{"num_key_value_heads": 1, "vocab_size": 545, "norm_place": "pre", "positions": "rope", "rope_fraction": 1.0, "tie_word_embeddings": false, "init": "uniform", "init_std_qkv": 0.0478, "learning_rate": 0.00728, "weight_decay": 0.086, "batch_tokens": 32768, "doc_mask": true, "max_steps": 3739}
Each number is 128 + 24 x the weight over its row's rms, rounded and kept within 0 to 255. Layers, rows and columns count from 0. The size above them is the row's rms in percent of the matrix's.

# layer 3 MLP up, 384x96, rms 0.197, rows 218-241, columns 0-95
size [ 90 103  99 129  96  94  86 101  84 105 106  89 102  82  98  98 101  91  91 111 102 112 109 105]
[[133  88 118 164 149 135 124 177 136 117 128 157 164 115 101 138 133 151 117  96  99 123 111 149 175 150 152  75  82 158  79 121 119 128 127 107 135 135 134  85 141 111 148 118 137  92 144 128 114  81 114 122 137 104 144 109  93 118 132 118 146 117 127 128 128  85 141 128 106  84 141 117 136 114  70 167 134 123 117 137 124 198 162  95 117 124 143 132 148 142 121  86 113 123 126 130]
 [134 142 178 103 112 128 132 148 136  82 144 152 139  85 125 166 134 154 112 133 111 113 107 142 147 123 136 153 115 129 132  73 139 112 111 113 171 126 143 145 167 126 128 151 118  78 135 149  78  85 128 123 154 110 118 142 137 182 162 122 126 133 106 130 116 136 150 131 141 122  97 107 157 143 119 118 158 150 101 134 163 131 169 100 153 177 181 102 151 120 134 109 134 176 124 118]
 [132 114 147 143 185 107 176 176  96 130  96 114 117 130 124 113 142 108 143 124 121 140 102 139  92 125  97 132 136 145 142 103  87 127 121 153 160 101 116 135 118 108 129 132 171 111 157 139 120 146 153  75 112 131 121 164 129 110 133  89 126 145 108  92  93 135 135 133 120 136 149 182 129 111  80 133 137 135 128 148  58 114 129 123 127 130 184 135 158 121 173 126 107 158 113 143]
 [ 89 114 139 106 157 147  73  97 100 137 120 178  82 140  86 137 105 160 146 150  97 114 117 117 131 106 171 143 149 154 169  72 141 104 132 115  99  80 105 157 125 148 116 125 137 138  98 130  98 113 128 128 130 108 141 141 158 127 109 103 118 153 138 109 170  75 155 118 153  89 156 118 130 117 116 133 118 103 152 166 138 110 134 143 102 123 150 112 141 133 107 116 160 138 149 134]
 [167 105 126  92 129 146 153  68 176 116 136 133 162 139 126 175 106 122 151 173 101 164 115 140 119 120 132 128 131 131 131 129 138 135  99 113 155 152 107 140 147 130 135 120 131 147 159  66 104 135  97 126 142 159 152 113 134 104 125 133 117 130 161 135  99 144 103 151 122 103  71 140 193 114  87 106 107 144 147 144  91 144 149 157 124 113 121 159 127 128 109 109 100  91 150 136]
 [114 133 138 120 116 145 148 100  99 126 121 174 132 121 166 106 131  97 145  87 108 113 116 122 107  99 133  93 109 144 135  73  96  58 156 121  98  83 126  93 145  94 129 143 118 142 104 157 141 131 177 150 154 120 162 120 105 102 146 131  84 126 115 113  87  86 120 153 145 145 123 145 111 132 135 100 144 115 145 105 127 168 110 128 132 141 105 135 132 108 147  87 133 136 163 166]
 [131  94 103 123 153 119 147 129  94 111 148 120 139  86 143 115 156 161 127 118 116  85  99  97 132 124 113 104 123 138  55 103 155 130 141 128 123 170 189 130 154 132 115 164 145 144  93 135 108 119 100 147 112 124 176 143 146 139 145 123 156 141  85 131 111 128 157 141 130 137 161  98 148 135  84 163 112 139 118 125 110 148 183 180 157 110 148 114 128 126 120 141 123 149  98 131]
 [109 137 140 156 120 177 120 166 166 136 152 106 122 146  86 115 155 128  80 130 133 122 113 115 151 132 128 145 164 164 132 111 148  92 153 105  96 156 144 154  96 123 100 109 171 111 153 128 139 131 108 126 150 127 131 135 144 132  83 108 203 149 137 164 143 139 163  91 131  97 138 135 116  71  97  82 117 158 140 124 134 111 144 130 112 142 130 117 100 139  97 106 148 126 145 133]
 [131 117 150 188 142  91 142 153  91 120 139 155  80 144 158 123 113 146 121 145 123 146 149 146 116 107 141 143 150 115 143 126 126 110 143 128  74 119 117 145 152 132 104 175 144 171 127 142 120 123 115  86 142 141 149  78 120 111 149 127  92 143 144  97 140 111 161 144 124 144  90 136 137 157 171 138 164 150 117 178 121  74 110  92 147 116 139 138 147 160 173 127 138 142 156 133]
 [109 109  93 135 149 122 106 170  61 145 119 130 115 125 150  77 147 131 165 121 117 147 124 121 115 147 142 128 128 110  84 134 178 153 130 182 178 162 140 128 149 144 117 117 114 133 137 113 135 121 139 162 167 110 125  98  85 130 135 118 183 165 141 144  99 122 155 104 121 147 141 109 131 138 115 119 108 125 159 153 153 127 127 140 173 138 150  79 103  95 141 124 123 132 121 166]
 [126 142 151 116 154  78 149 167  92  97 154 130 120 122 154  96 145 136 143 105 146 138 147 128 107 119 156 137 115 109  91 110  76 114 137  94 164  89 153 126 145 108 145 113 137 121 112 144 110 115 132  96 129 144  86 136 113 121 109 113 170 119  77 138 117  98  89 124 173  90 164 146 133 138 132 134 180 126 149 129 115 131 105 110 187 147 153  97 112 124 115 113 133 163 130  92]
 [141 152  99 151 127 109 173 113 111  97  83 180 125 130 161 145 112 115 105 128 107 115 130 116 126  96 138 162 105 132  99 121 150 116  91 121 155 152 166 171 122 119 143 102 123 127 165 107 108 126 136 153 105 132 160 116  92 125 138 159 143 117 156 153 110 141 154 135 121 143 154 103 144  88 106  95 160 153 129 109 141 144  78 136 148  74 152  84 107 135 102 114 140  98 130  84]
 [106 107 112 100 101 112 106 139 128 134 140 150 151 149 107 124 122 130 100 140 118 160 107 117 138 125 146 123 131  93 112 160 115 170 116 122 148 128 135 108 115 105 133 125 142 120 141 150 131 151 139  94 124 159 189 114 144 124 116  81 126 147 103 133 104 156 103  58 151 147 123 110 104 149 125 101 171 122 134 126 185 121 134 116  57 136 143 166 108  77 111 115 139 166  93 153]
 [ 90 151 127 161 106 136 136 146 108 133 163 127 117 136 133 117 124 106 133 131  72  76 113 158 112 137  93 129 102 132 120  85 105 119 160 103  97 118 139  88 123 111 128 158 131 130 105 113  82 214 137 130 124 156 106 143 115 138 157 114 148 128 126 105 118  79 145 150 137  94 135  85 153 142 110 148 132  93  70 122 108 115 139 142 120 121 133 124 108  84 125 160 141 136 137 129]
 [141  83 128 142 135 132 109 100  81 128 106 183 116 125 116  96 120  93  99 135 136 113 127 150 189 166 146  98 119 130 147 125 185 153 120 150  96 140 142 163 127 128 109  98 123  87 114 131 125 141 175 146 116  82 120 132 117 122 118 149 149 115 143 117 117 101 145  92 189 163 111 139 108 127 153 145 117 100 139 116  83 127 114 170 139 154 112 109 121  96 132 146 105 142 129 123]
 [151  87 147 147 105  92 141 121 130 123 119 139 110  72 143 141  77 118 150  94 144 125 128 113 131 122  82 138 112 137 107 156 109 151  80 133 156 111 146 161 118 143 131 137 159 130 131 185 142 122 103  96 139 127 117 141 140 126 182  92 125 142 148 151 135 134  89 116  86 159 101 119  98 103 126 117  91 120 109 146 146 137 121 146 105 110 144  93 170 113 145 170 106 166 108  97]
 [148 140  77 132 126 151  82 122  79 124 111 130 148 147 148 122 132 143 131 159 120 139 184 111 106 126 113  86 120 143 140 125 135  80 112 105 161 164 114 156 136 139 136 125 130 173 159 130 141 117 116  96 119 132 168 124 126 152 120 112  85 107 182 111 116 144 144 119 193 119 124 135 100 135  93  79 132 169 139  85 147  85 143 139 146 144  98 132 133 141 128 109 104 135 147 130]
 [ 84  62 107 143 134 136 133 113 146 116 170 110 129  94 154  71 100 126 154 116 117 104 154 108 158 116 155 108 162 119 125 127 114 133 141 104 128  99 157 113 101 104 139 148  78 141 125 108  83 103 130 128 164 133 133 131 129 128 106 172 163 148  97 135 132 109  83 117 126  88 116  99 120 157 132 119 127  94 118 147 159 136 141 166 176  87 130 109 137 118 103  96 132 127 126 133]
 [143 149  96 117 124 145 151 117 130 161 107 136 134  78 106 144 141 166 125 144 132 150 115 124 104 121 150  96 128 138 151 143 104 164 106 112 175 127 109 113 137 112 120 106  99 191 128 112 135 113 142  98 124 161 124 120 109 122 107 191  88 111 141 152 116 166 128 153 160  72  98  71 120 128 145 136 133 128  91 144 130 125 114 152 121 172  94 138 113 155 154 103 148 123  92 137]
 [125 107 117 106 138  82 129 170 112 111 130 143 100 136 126 112 122 124  94 111 105 105 108 125 124 128 110 114 136  98 130 185 122 158  98  73 140  99 121 127 110 164 147 131 169 143 105 146  98 123  95 129 133 104 128 169 135 128 142  65 107 143 114 135  83 135  92 131 111 136 114 139 172 147 144 149 127  93  91 140 125 112 130 138  93  63  93 131 152 151 113 146 110 112 112 167]
 [135  98 137 127 116 149 154  96 114 111 126 100 121 136 132 101 132 158 128 126  78 137 106 166  81 132 125 130 126 149 105 123 150 138 152 129 122  91 136 114 122 118  87 107 152 142 146 142 129 132 121 119 112 120 124  94 147 153 115  71 122 147 109 122 102  87 115 185 121  89 146 187  87 181 168 148 126 147 120 123 136 117 174 114 176 151 128 180 139 118 148 149 150 127 141 114]
 [110 136 140  99 106 156 115 107 160 180 100  98 100 135 150 113 127 133 115 133 108 128  97 127 120  81 177 160  98 164  80 120 141 173 102 149 116 111 144 161 146 145 155 147 155 145  98 116 137 152 140 155 111 113 113 165 135 129 153 130 130 121 103 101 138 114 129 147  84 148 113 116 162 117 119  78 102  96 162 117 127 139 120 101 108 134  86 136 166 102 136 127 125 119  98 175]
 [128 120 162 137 147 172 119 128 127 106 117 127 127 121  84 174 186 121 116 156 151 122 158 100 114 126 171 103 130 118 159 128  80 104 127 135 128  97 138 195 148 107 117 125 141  97  84 137 146 110 116 130 130 173 163 116 112 101 201 155 157 131 126 125 134 168 121  84 117 146 113 123 140 124 149 158 157 128 148 119 122 119  92 132 105 131 146 127 122 164 145 139 113 139 127 144]
 [105 108 119 162 144  98 112 166 110 124 161 154 115 151 138  88  81 139 128 129 189 114 159 118 133 145 130 140 143 101 133 135  89 103 119 108 128 122 144 144 105 157 152 113 115 167 117 158 175  92  90 116 112 119 161 206 113 122 124 135 149 127  89 124 116 138 135 137 143 131 134 116 142 116 160 147 112 123 169 138 139 125 121 162 103 116 131  96 130 125 118 128 194  95 148 140]]
# layer 3 MLP down (transposed), 384x96, rms 0.178, rows 218-241, columns 0-95
size [ 90  95 104 108  88  83  89  96  97 102  97  95 107  89  97  97 100  94  99 106  97 105 104 107]
[[110 154 103 112 157 107 169 112 178 132 138 114 124 136 167  92 171 169 135 106 108 143 120 104 142  75 131 155 125 151 163 142 131 116 119 143 159 122 172 140 162 123 116 129 157 130 127 136 153 123 124 129 165 124 118  98 144 145 149 119  99 154 142 139 144 139 149 160 121 137 132 150 118 172 187 144 103 121 126 113  90 111 100 152 174 150 107 141 124  70 150 134  85 133 127 107]
 [139  92 135 130  93 110 103 142 129 101 125 164  73 117 169  80  84 115 111  90 143 131 139 134 123 135 122 130 133 182 112 162 153 142 130 103  92 126 113 150 153 145 150 109 154 108 128 117 156 123 140 136  99  98 106 121 143 127 167 154 123 124 121 112 126 122  52 141  87 127 142 107 104 133 159 113 157 129 150 112 169 135 109 129  74 110 125 133 121  90 150 100 141 147 122 102]
 [140 131 156 120 106 149 121 116 128 110 101 138 126 131  77 151 149 156 161 149 153  97 125 136  94 131 131 171 146 129 167  79  84 155 134 126  98 127 134  98 124  92 143 109 120 158 146 107 107 150 138  92 125 128 131 152 146 135 127 148  88  76 128 107  81 127 131 114 126 160 113 151 159  91 110 119 150 167 144 165 140 138 140 113 136 134 124  65 190 120 135 144 114  96 127 121]
 [156 156  92 136 125 146 115 117 163 147 160  79 149 146 112 123 150 112 157  82 128 142 141  89 131 131 126 149  95 140 111 135 110 133  96 118 145 122 121 197 136  84 114 137 126 120 108 156 153 113 100 136 120 149 125 135  84 121  77 165  82 125 106 145 163 143 157 140 144 132 145 120 122 111 125  95 101 145 153 114 116  94 141 150 100 158 105 100 133 151 163 155  79 146 118 143]
 [118 140 172 114 100 142 103 109 129 105 141  86  79 123 140 106 137 143 140 102 195 109 126 100 159 134 128  70  86 139 155 156 121 144 118 143 144 103 122 142 141 143 137 117 139 116 126 127 169  86 104 132 118 121 115  87 124 140 156 129 130 109  80  67 134 130 115 106 135 118 150 152  98 155 132 153 143 128  77  67 141 140 142  98 156 120 121 143 105 135 126 137 127 156 115 129]
 [175 130 121 116 155 136  94 151 136 158 132  99  71 147 108 139 184 158 129  97 134 132 121  90  73 119 138 129 130 113 139 140 128 131 118 118 147 144 175 134 124 131 138 145 119 125 151 158 165 135 101 161 154 122 111 107 154 118 127 117 137 154 116 142 123 128 115 141 152  87  88  85 134 132 116 126 145  97  91 156 125 116 107 138 154  76 102 140 143 161 113 131 153 117 100 197]
 [144 141  89 124 112  88 135 160 123 114 106 131 134 140 103 144 122 106 158 131 152 117 110  99 159 118 101 125 178 167 115 118 103 157 157 102 110 160 166 147 163  95 122 153  84 143 121 111 115  81 113 146 151 192 129 136 103 143 184 107 167 159 145 125 114 116 166 159 143 143 171 120 129 115 136 123 135 123 122 113 141 124  83 134 125 152 115 141 136 124 109 105  91  98 117 154]
 [137 120 137  87 138 179 119 162 107  75 116 130 148 192 122 115 161  96 122 126 132  96 127 160 106  86 143 147 124 140 156 113 116 153 163 105 141 154 137 119 126 139 145 127 112 134 141  88 151 132 149 149  93 135 201 147  84 101 135  98  89 102 168 159 108 130 158 129 112 125 115 124 109 111 132 156  88 146 123 151 104 136 152 138 140 131 156 132 143 142 132 125 139 141 144  93]
 [115 118 143  94 124 157 162 129 136 130 132 115 110 134 106 137 108 137 183 114 154 125 111 137 156 151 153 140 131 125 115 117  99 138 174 132 150 127 109 109 122 155  83 133 164 123 156  75 133 108 123 143 126 152  80 102 163 116 185 126 149 109 167 129  94 121 147 118 125 125 126 122 127 112 122  98 136 120 174 161 167 132 155 155  93 169 102 143 166 142  97 183 146  98 140 130]
 [ 88  55  87 153  94 150 131  90 122 122 122 121 128 110 147 132 131 126 102 154 110 103 126 176  69 127 134 167 130 140 125  97 108 107 154 135 119 132 105 127 108 149 127 137  95 131 121 129 113 121  92 130 145 128 156 139  99  75 105 156 140 107 130 139 135  89 108  96 142 110 110 116 143 132 118 124 178 151 125 157 107 143 130 118 147 110 158 143 138 168 127  80 118  92 100  90]
 [107 145 168 106 130  77  95 123 101 124 125 150 118 136 152 125 101 101 151 154 132 119  90 116 129 160  99 160 145  98 136 143 152 157 111 123 148 124 118 101 119 119  95 104  90  94 132  93 165 128 143 139  84 133 103 145  93 136 174 119 137 156  89  92  81 116 143 145 138 116 163  97 118 155 142  88 114 103 127 167 158 146 145 112  88 144 176 135 138 116 132 152 144 130 119 144]
 [134  67 117 135  73 157 139 113 188 128 123 144 146 130 169  97 128 111 105 122 101 181 140 150 145 116  94 118 139  96  99 144 157 131 122  96 150 149 103 104 114 135 143 110 166 103 134 143 116 169 147 152 104 137 129 138 100 150 155  98 124 106 115 115 122 112  64 138 115  85 111 147 105 135 152 139 116 112 107 151 132 119 121 102 138  84 120 115  97 140 135 165 167 120 124 136]
 [123 133 148 120 135 115 123 138 100  93 149  98 152 159 119 150 135 128 109 120 189 128 104 125 154 107 136 101 144 125 128 126 177 128 125 147 186 118 159  92  93 124  99 152 144 156 116 100 127 137 150 110 124 143 128 118 153  79 135 106 149 143 102 170 152  93 120 130 145 101  88 118 126 153 128  73 150 112 121 117 160 115 145 154 157 127 114 135 113  96 116  98 129 193 173 118]
 [107 116  92 132 147 175 119 114 119 104 171 149 168 153 131 132 129 139 138 128 173 187 152 207 126 134 102 112 147 121 136 112 110 144 131 120  87 112 106  84 136 130 117 109 107 144 124 123 105 114 112 134 115 137 121  87  98 110 117 165 143 164  83 169 135 172 130 130 102 113 106 133 133 136 128 139 168 128 124 103 137 129 127 155 171 121 111 149 131  99 149 102  86 119 139 156]
 [126  81 165 140  86 114  45 111  85 146 129 127 123 133 122 181 111 101 120 129 113 106 117 147 101 121 144 137 174 164 112 156 135 135 113 144 131 146 150 104 115 131  98  96 104 152 142 120 130 112 117  84 126 130 126  96 117 125 163 137 102 140  83 146 127 140 127 117 159 153 117 115 157 120 104 115 151  97 118 123 114 155 178 112 140 172 120 107 146  89 165 117 150 141 103 140]
 [128 137 157 130 100  93 103 184  55 142 100 144 127 146 165 106 143 136 121 130 115 133 110  98 193 138  98 120 104 152 155 156 130 160 114 147 121 111 126 132 135 126 123 120 121 117 116 113 145  62 120 133 123 118 111 144 128 132 134 120 156 143 131 128 117 114  82 133 135 109 153 151 125 124 121  55 105 174 129 147 117 120 154 142 130 120 128 118  95 161 170 146 119 149 177 139]
 [131 126 104 127 150 103 125 145 150 142 100 169 118 126 136 165  75 142 122 133 133 149 116 163 118 128 163 107 105  64 116 123 106  75 110 105  88 112 119 159 137 114 116 132 100 118 181 167  96 143 115 112 141 125 135 128 130  95 134 152 118 119 151 140 110 130 108 139  68 132 114 161 125 129 111 158 125 138 147  85 129 133 135  87 186 130 104 156 119 148 124 141  77 108 153 128]
 [114 110 166 159 115 127 108 118 133 126 114 100 123 188 146 130  99 158 108 145 122 129 147 168 174 131 100 109 139 142 158 122  94 144 158 103 112 182 140 123 105 130  95 145 125 151 143 126 172 108 137 137  93  84 134 157 103 158 127 127 102  88 163 135 110  97 170 133 139 103 134 124 151 154 141 140 136 115 120 122  98 109  93 114  81 115 127 153 154 157  99 126 182 131 103 129]
 [136 102 163 106 151 103 131 119 120 149 125  72 165 155 122 141 133 150 120 154 149 165 126 112  95 125 109 157 137 163 146 141 146 109 107 175 128 103 144 139 135 168 119 112 104 124 160 145 142 158  91 111 107 144 138  72 132 149 139 103 117 143 132 148  89 121 137 138 121  97  94 128 113 122 151 134 150 153 171 192 151 149 152 126 118 130 171 116 117  79 142  76 140 144 133 127]
 [ 69 104 127 112 132  92 105 137 145 122 101 147 174 117 145  94 149 100 154 161 137 145 160 169 100  90 104 136 119 111 112  89 131  95  83 143 128 122 122  91 102 134  91 127 163 126 112  88 137 168 102 117 139 105 125 172 153 131 195 100 106 127  77 126 119 116 136  74 132 111 112 129 129 109 139 131 155 152 145 131 137 122 138 133 132 115 123 107 128 153 107 127 113 153 113 126]
 [114 155 111 145  99 124 127 133 151 118 109  86 127 161 136 138 128 140 132  86 138 169 129  89 161 114 183 139 149 139 133 161 102 132  92 114 114 119 129 148 169 108 159 112 126 152 100 127 143 121 130 138 154  78 144  92 124 126 128 133 146  89 127 104 131 152 125 151 154  81 120 147 165 100  92 153 136 115 195 134 142 132  95 123 106 168 116 109 124 128  96 162 109  92 103 154]
 [ 68  96 153 132 124 143 131 135 147 129 182 149  89 105 145 163 151 136 123 134 130 124 133 145 179 127 103 137 145 141 128 136 120 106 130 108 135 146 127 100  97 107 111 129 104 127 163 103 129  75  91  95 157 115 120 131 100 139 106  88  96 101 166  93 127 121 152 117 149  88 109 138 151 144 118 117 107 124 156 120  96 175 108 141 132 117 138 138 125 131 147 199 144 127 170 150]
 [114 181 136 140 147 118 163  93 150 129 101 101 156 118 138 161 120 135 143 115 127  88 111  86  82 126 137 151 104 108 113 127 119 135 131 120 116 163  97 178  83  87 122 117 112 100 107 143 140 150 166 109 137 113  97 140 160 105  88  97  91 122 120 127 171 160 130 113 145 161 167 115 127 137 180 109 100 119 109 121 125 129 156  94 161 149 147 143 141 143 164 128 114 115 121 112]
 [ 88  93 102 124 147  82 167 112 139 174  87 138 124  99 103 119 155  88 150 125 133 167 124 137 144 105  92 112 121 121 144 131 109 136 115 143 122 114 161 173 115 164 112 118 114 170 130 127 154 129 100  97 143 137 167 119 112 109 149  93 117 109 123 130  65 139 109 135 159 134  87 131  99 113 126 151 106 147 100 155 126  85 164 153 126 147 146 119 176 148 117 139 158 132 117 119]]
# layer 3 MLP gate, 384x96, rms 0.202, rows 219-242, columns 0-95
size [108  96 125  91  92  80 102  96  96  94  94 103  81 102  97  98  85  89 107  97 117 110 106 111]
[[ 69 157 136 121 153 130 123 132 122 148 187 124 144 144  89 168 133 109 115 150 129  99 145 131 111 115  76 131 129  94 125 105 147  98 106 122 151 179 133 118 137 160 112 144 109 122  91 138 135 114  94 157 153 124 144 136 147 148 108 161 125 133 116 135  88 132 168 132 189 148 135 120 131 113 139 105  90 177 121 143  88 102 153 122 133 158 145 114 132 136 109  96 162  86 116 136]
 [181 141 104 134 118 105  94 120 140 144 149 169 135  79 149 105 120 144 115 110 133 120 149 107 159 109  74 132 108 135  98 142 138 107 106  92 134 112 139 130 114 107 119 140 116 129 126 136 119  83 149 124 117 113 141 117 156 113  73 100 140 149 136 125 145 122 116  83 127 136 179 151 102 124 132 141 103  80 118 172 103  91 112 118 161 166 146 172 150 169 121 132  77 133 109 130]
 [ 90 121 130 147 130 130 119  92 129 121 134 143  87 128 114 141  87 154 134 147 103 121  79 141 103 116 142 109 132 184 121 115  79 123 132 121 112 111 157 133 101 136 129 141 121 113 112 146 118 118 142 110 174 124 138 156 153 126 119  77  97 122 101 117 143  94 111 133 108 101 157 116 144 115  57 142 127 122 117 130 117 182 115 138 162 151 161 140 146 140  63 114 132 168 160 159]
 [146 126 158 113 142 154 150  69 122 127 106 132 137 117 116 161 120 113 160 193  74 126 100 144 125 156 125 117  83 162 144 115 115 133 149 141 133  91 112 133 112 136 125 141 145 123 148  81 105 151  79 136 140 129 117 134 157 141 126 118 164 152 150 127 124 119 108 164 136  76 132 121 179  96  83  75 101 101 127 126  97 152 123 170 144 119 141 116 138 120 121 113 119 118 130 153]
 [139 138 101  94 148 156 103 127 102 102 137 117 126 117 154  98 115 143 170 113 137 123 119 141  93 104 131 136 121 114 126 132 116  89 146  93 122 113 149 163 149 106 118 125 129 116 152 168 171 128 129 136 109 136 132 112 121 107 102 132 152 153 132  56  97 101  62 127 184 131  69 118 125 155 103 137 100 116 124 149 126  79 141 140 122 124 129  96 134 120 133  81 154 111  92 104]
 [144 133 144  87 113 147 140  91 161 132 178 153 164 128 124 130 132  83 127 155 117 158 121 143 103 126 144 144 121  81 164 117 115 124 136 127 154  97 143 132 130 138 101 142 109 124 129 110  97 141 157 134 120 141  89 159 159 182 134  92  91 110 177 153 129 127  95 115 117 143 150 146 106 128 163  98 136 138 145 127 136 120  86  98 131 131 107  65 172 101 101  93 120 146 130 142]
 [143 143 139  91 147 157 118  88 150 136 135 131 160 122 126 137 102 128 129 167 170 155 118 136 114  89 146 122 109 135 138 137  83 144 161 165 166 138 117  94 130 150 122 111  70 119 144  83 126 167 167 141 126 128 143 121 137 158 116 137  82 133 108  94 106  99 123 123  69 168 139  86 134 159 124 158 128 125 135 144 148 157 135 139 104 113 150 123 166 134 103 112 164 149 102 154]
 [120 120 165 112 151 158 135 143 142 108 103 106 128 136  84 142 125 146 170 115 158 112  96 154 154 144 186 144  96 127 157 110 163 129 165 129 184 124 128 128  98 180  93 122 134 115 137 122 109 143 150 146 111 112 164 102 130 137 134 121 124 139 104 137 152 113 153 101 151 121 104  87 106  95 141  95 129 125 122 165 145 132 113 154  99 177  71 127 135 153  87 155 145 123 135 124]
 [108 124 109 162 150 117 160 163  83  64  87 126 101 174 145 136 149 124 160 133 135 146  92 119 136 123  91 177 143 118 120 119 169  95 156 156 137 139 148 149 153 132 103 101  92 122 154 134 151 103  92 129 124 103 100  79 142 127 118 137 161 130 153 120 153 102 136 133 150 127 124 134 120 113 121 105 109 135 147 145 132 148  91 142 140 132 139  88 153 129  80 115 155  98 116 167]
 [117 130 114 105 107 169 126 111 154 158 136  96 114 105 113 138 116 105 101 127  99 141 135 135 150 182 108 126 128 129 156 109 152 155 111 111 119 172 118 147 148 176 148 130 126 111 142 107 157 152 130 141 115 134 187  94 152 137 136 112 119 155 126 114 116 125 172 145 102 177 105 123 112  96 141 132 104 165 118 163 136  81 120 113  88 100  97 159 125 140 146 128 137  82  73 157]
 [142 135  98 129  96 125 100 106 142 101 174 125 111 173 122 152 146 101 153 168 141 115 147 114  86 113 103 127 110  85 143 101  94 177  85 122 129 128 172 135 128 118 132 107 109 103 130 137 115 134 130 164 120 109 136 105 146 107 151 153  94 136 118  83 119 113 123 129 121 128 144 151 154 180 117  85 127 126 120 162  73 124 139 146 183 150 126  98 161 143  91 121 130 101 127 121]
 [140  91 135 123 156 113 122 119 107  81 114 155 116 105 151 113 198 102 127 111 125 170 138 135 115 125 149 121  93  98 116 115 107 159 104 134 191 136 132 157 118 165  77 133  56 144 127 142 161 128 147 124 169 149 139 138 151 134 116 152  95 163 174 105 141 111 126 118 136 135 106  97 137 107 154 146 137 111 160 136 139 121 132 138 108 119 116  99 141 119 132 132 153 102  88 137]
 [111 125  97 121 104 142 124 112 123 164 101  96 122 173  98  72 123 163 130 154 119 108 132 176 162 143 127 141 109  90 110 112 115 170 145 124  94 116 128 119 128 135 121 156 110 132 129 120  89 176 169 148 105 127  97 146 104 112 150  94 158 144 116 141 104  83 110 120 107 133 119  92 123 100 121 115 112 122 106 160 176 129 103 172 118 151 126  90 134 122 116 142 162 157 157 106]
 [ 92 102 108 130 146 137 138  89 132 146 139 149  99 130 140 103 137  77 104 117 100 133 147 126 117 121 151 184 112 123 149 116 120 140  95 141  56 194 158 153 106 122  89 158 116 135 108 103 148 179 145  89 123 124 124 161  83 130 116 185 131 128 113 114 143 122 135 148 151 137 146 115 143 153 115 120 144 118 146 138 100 153 142 141 108 108  92 147 127 120  96  97 128 120 108 106]
 [113 140 106 143 125 117 112 149 137 148 128 116 144 166 144 136 154 127  95 184 118 141 135 102 124 100 168 117 154 117 100 139 130  91 154 123  96 144 131  79 129 145 146 113  89 125 146  61 150 119 148 147 101 120 146 107 102 135  68 185 146 126 119 101 103 128 156 135 128 101 143 148 127 120 120  88 136 135 152 133  91 142 134 141 154 178 125 133  78 141 102 115 119  99 150 161]
 [161 115  95 129 141 166  92 153 101 141 119 135 171 149 157 111 148 111 123 139 125 142 147 114  85 167 151 106 132  67 159 138 140 102 128  78 150 140 126 179 146 155 147 119 114 181  83 145 158  87 112  84 133 190 132 139 104 147 113 117 111 114 129 135 129 121 110 117 156 116 119 138 109 105 150  98 101 142 144 120 102 142 148 131 124 113 110 135 133 145 102 110 124 149 149 160]
 [161 157 171 121 107 134  99 123 119 128  93 134 165 160  97 142 144 140 125 143 133 157 159 139 100 158 147 106  96 140 150 125 138  87  78 134 133 154 152 137 131 116 109 119 157 143  70 136 185 131 121 151 135 124 138 133 136 126 147 118 163 181 140 148 134 165 150 165 173 158 142 139 110 144 140 113 148 120 139 111 131 102 102  99 108 176 146 136 132 141 182 151 118  95 118 125]
 [ 69  89  93 123  86 122 138 149 112 134 144  93  98  98 125 122 121 167 159 143 111 100 132 128 147 114 138 137  99 138 122  97 142  91 131 169 126 107 174 150 158 144 120 100 170 143 161  99 146 153 114 128 120 149  88 135 139 151 128 125 143 175 152 139 135 186 136 143 113 113 112 132 158 126 133 130 134 137 133 146  98 108 153 116 131 161 176 108 116 144 134 103 132 171  87  94]
 [ 94  89 104 110  95  80 122 100 121 120 147  91 104 144 148 113 130 153 126 118 150 130 126 126 119 174 143 119 147 172 119 139 150 121 138 142  93 133 155 123 103 181 143 110 133 157 130  98 152 136  81  97 139 130 162 146 138 154 143 135 105 160 119 117 141 106 130 113 135 132  79  99 119 105 125 141 109 110 121 187 150 154 151 153  86 141  90 105  99 137 174 106 148 163 152 133]
 [150 116 135 105 167 112 132 120 156 158 105 147  92 146 112 160 171 154 114 147 139 138  97 152 121  83  99 136 114 126 131 140 134  95 129  97 121  98 120  98 187 129  91 124 146 145 158 121 105 125 103 129 122 137 151 139 104 135 120 136 158 132 142 163 140  89 139 129 111 129 140 114 125 101 132  57 106 114  66 123 143 110 163 142  99 137 165 163 184  99 126 129 130 148 106 127]
 [117 110 145 178 124 122 134 153 108 107 143 125 168 110 148 115 178 131 119 128 138  73 160 103 113 146 121  80 173 131 159 152 140 107 160  87 148 115 105 115 130 120 104 133 142 139 154  74 108 131 124  74 139 153 118 103 134 166 112 117 138 112 172 133 128 127 124 138 135  84 168 170 111 125 104 103 138 127 124 172 113 142 133 121 149 152 133 130  72 116 134 127 123 123 130 173]
 [111 124 174  98 140 152 119  93 154 126 156  89 166 116 149 125 135 137 148 124 123 138  93 129  74 144 130  79 108 119 194 109 116 149 149 160 127 154  96 134 121 124 153 150 161 110 130 112 101 135 125 131 109 151 115 125  77 107 133 121 118  96 124 135  95 195 134 132 124 125 104 118 155 133 134 152 121 153 134 132 146 145 119 108 124 156 146 167 180 165 125 116 126 160 164 102]
 [ 81 151 113 132 113 134 213 160 127 170 151 141 102 145 130 120 131 142  89 110 140 114 108 159 152 129 159 112 121 149 100 175 117 111 123 128 123 144 113 156 140 125 144 126 150 128 130 149 138 135 154 157 108  86 150 173 135 104  94 119 163 104 105 162 132 139 139  94 114 107 165 146 166 118 118 156  98 159 115 142 131  90 112  96 119 138 118 101  93 170 140 129 143 129 111 101]
 [133 156  99 131 116 147 142 135 116 135 167 143 161 124 149 132 116 142 130  83 166 133  87 108 125 118 119  91 100 109  79 113 164 114 152 132 112 122 110 135 117 162 121  93 119 127 147 125 141  97 161 116 132 134 150  81 137  89 140 105 112 179 112 130 136 109 156  91 148  95 155 127 132 100 122 161 132 113 127 124 153  76  96 116  87 164 129 120  65 142 127 100 101 120 139  90]]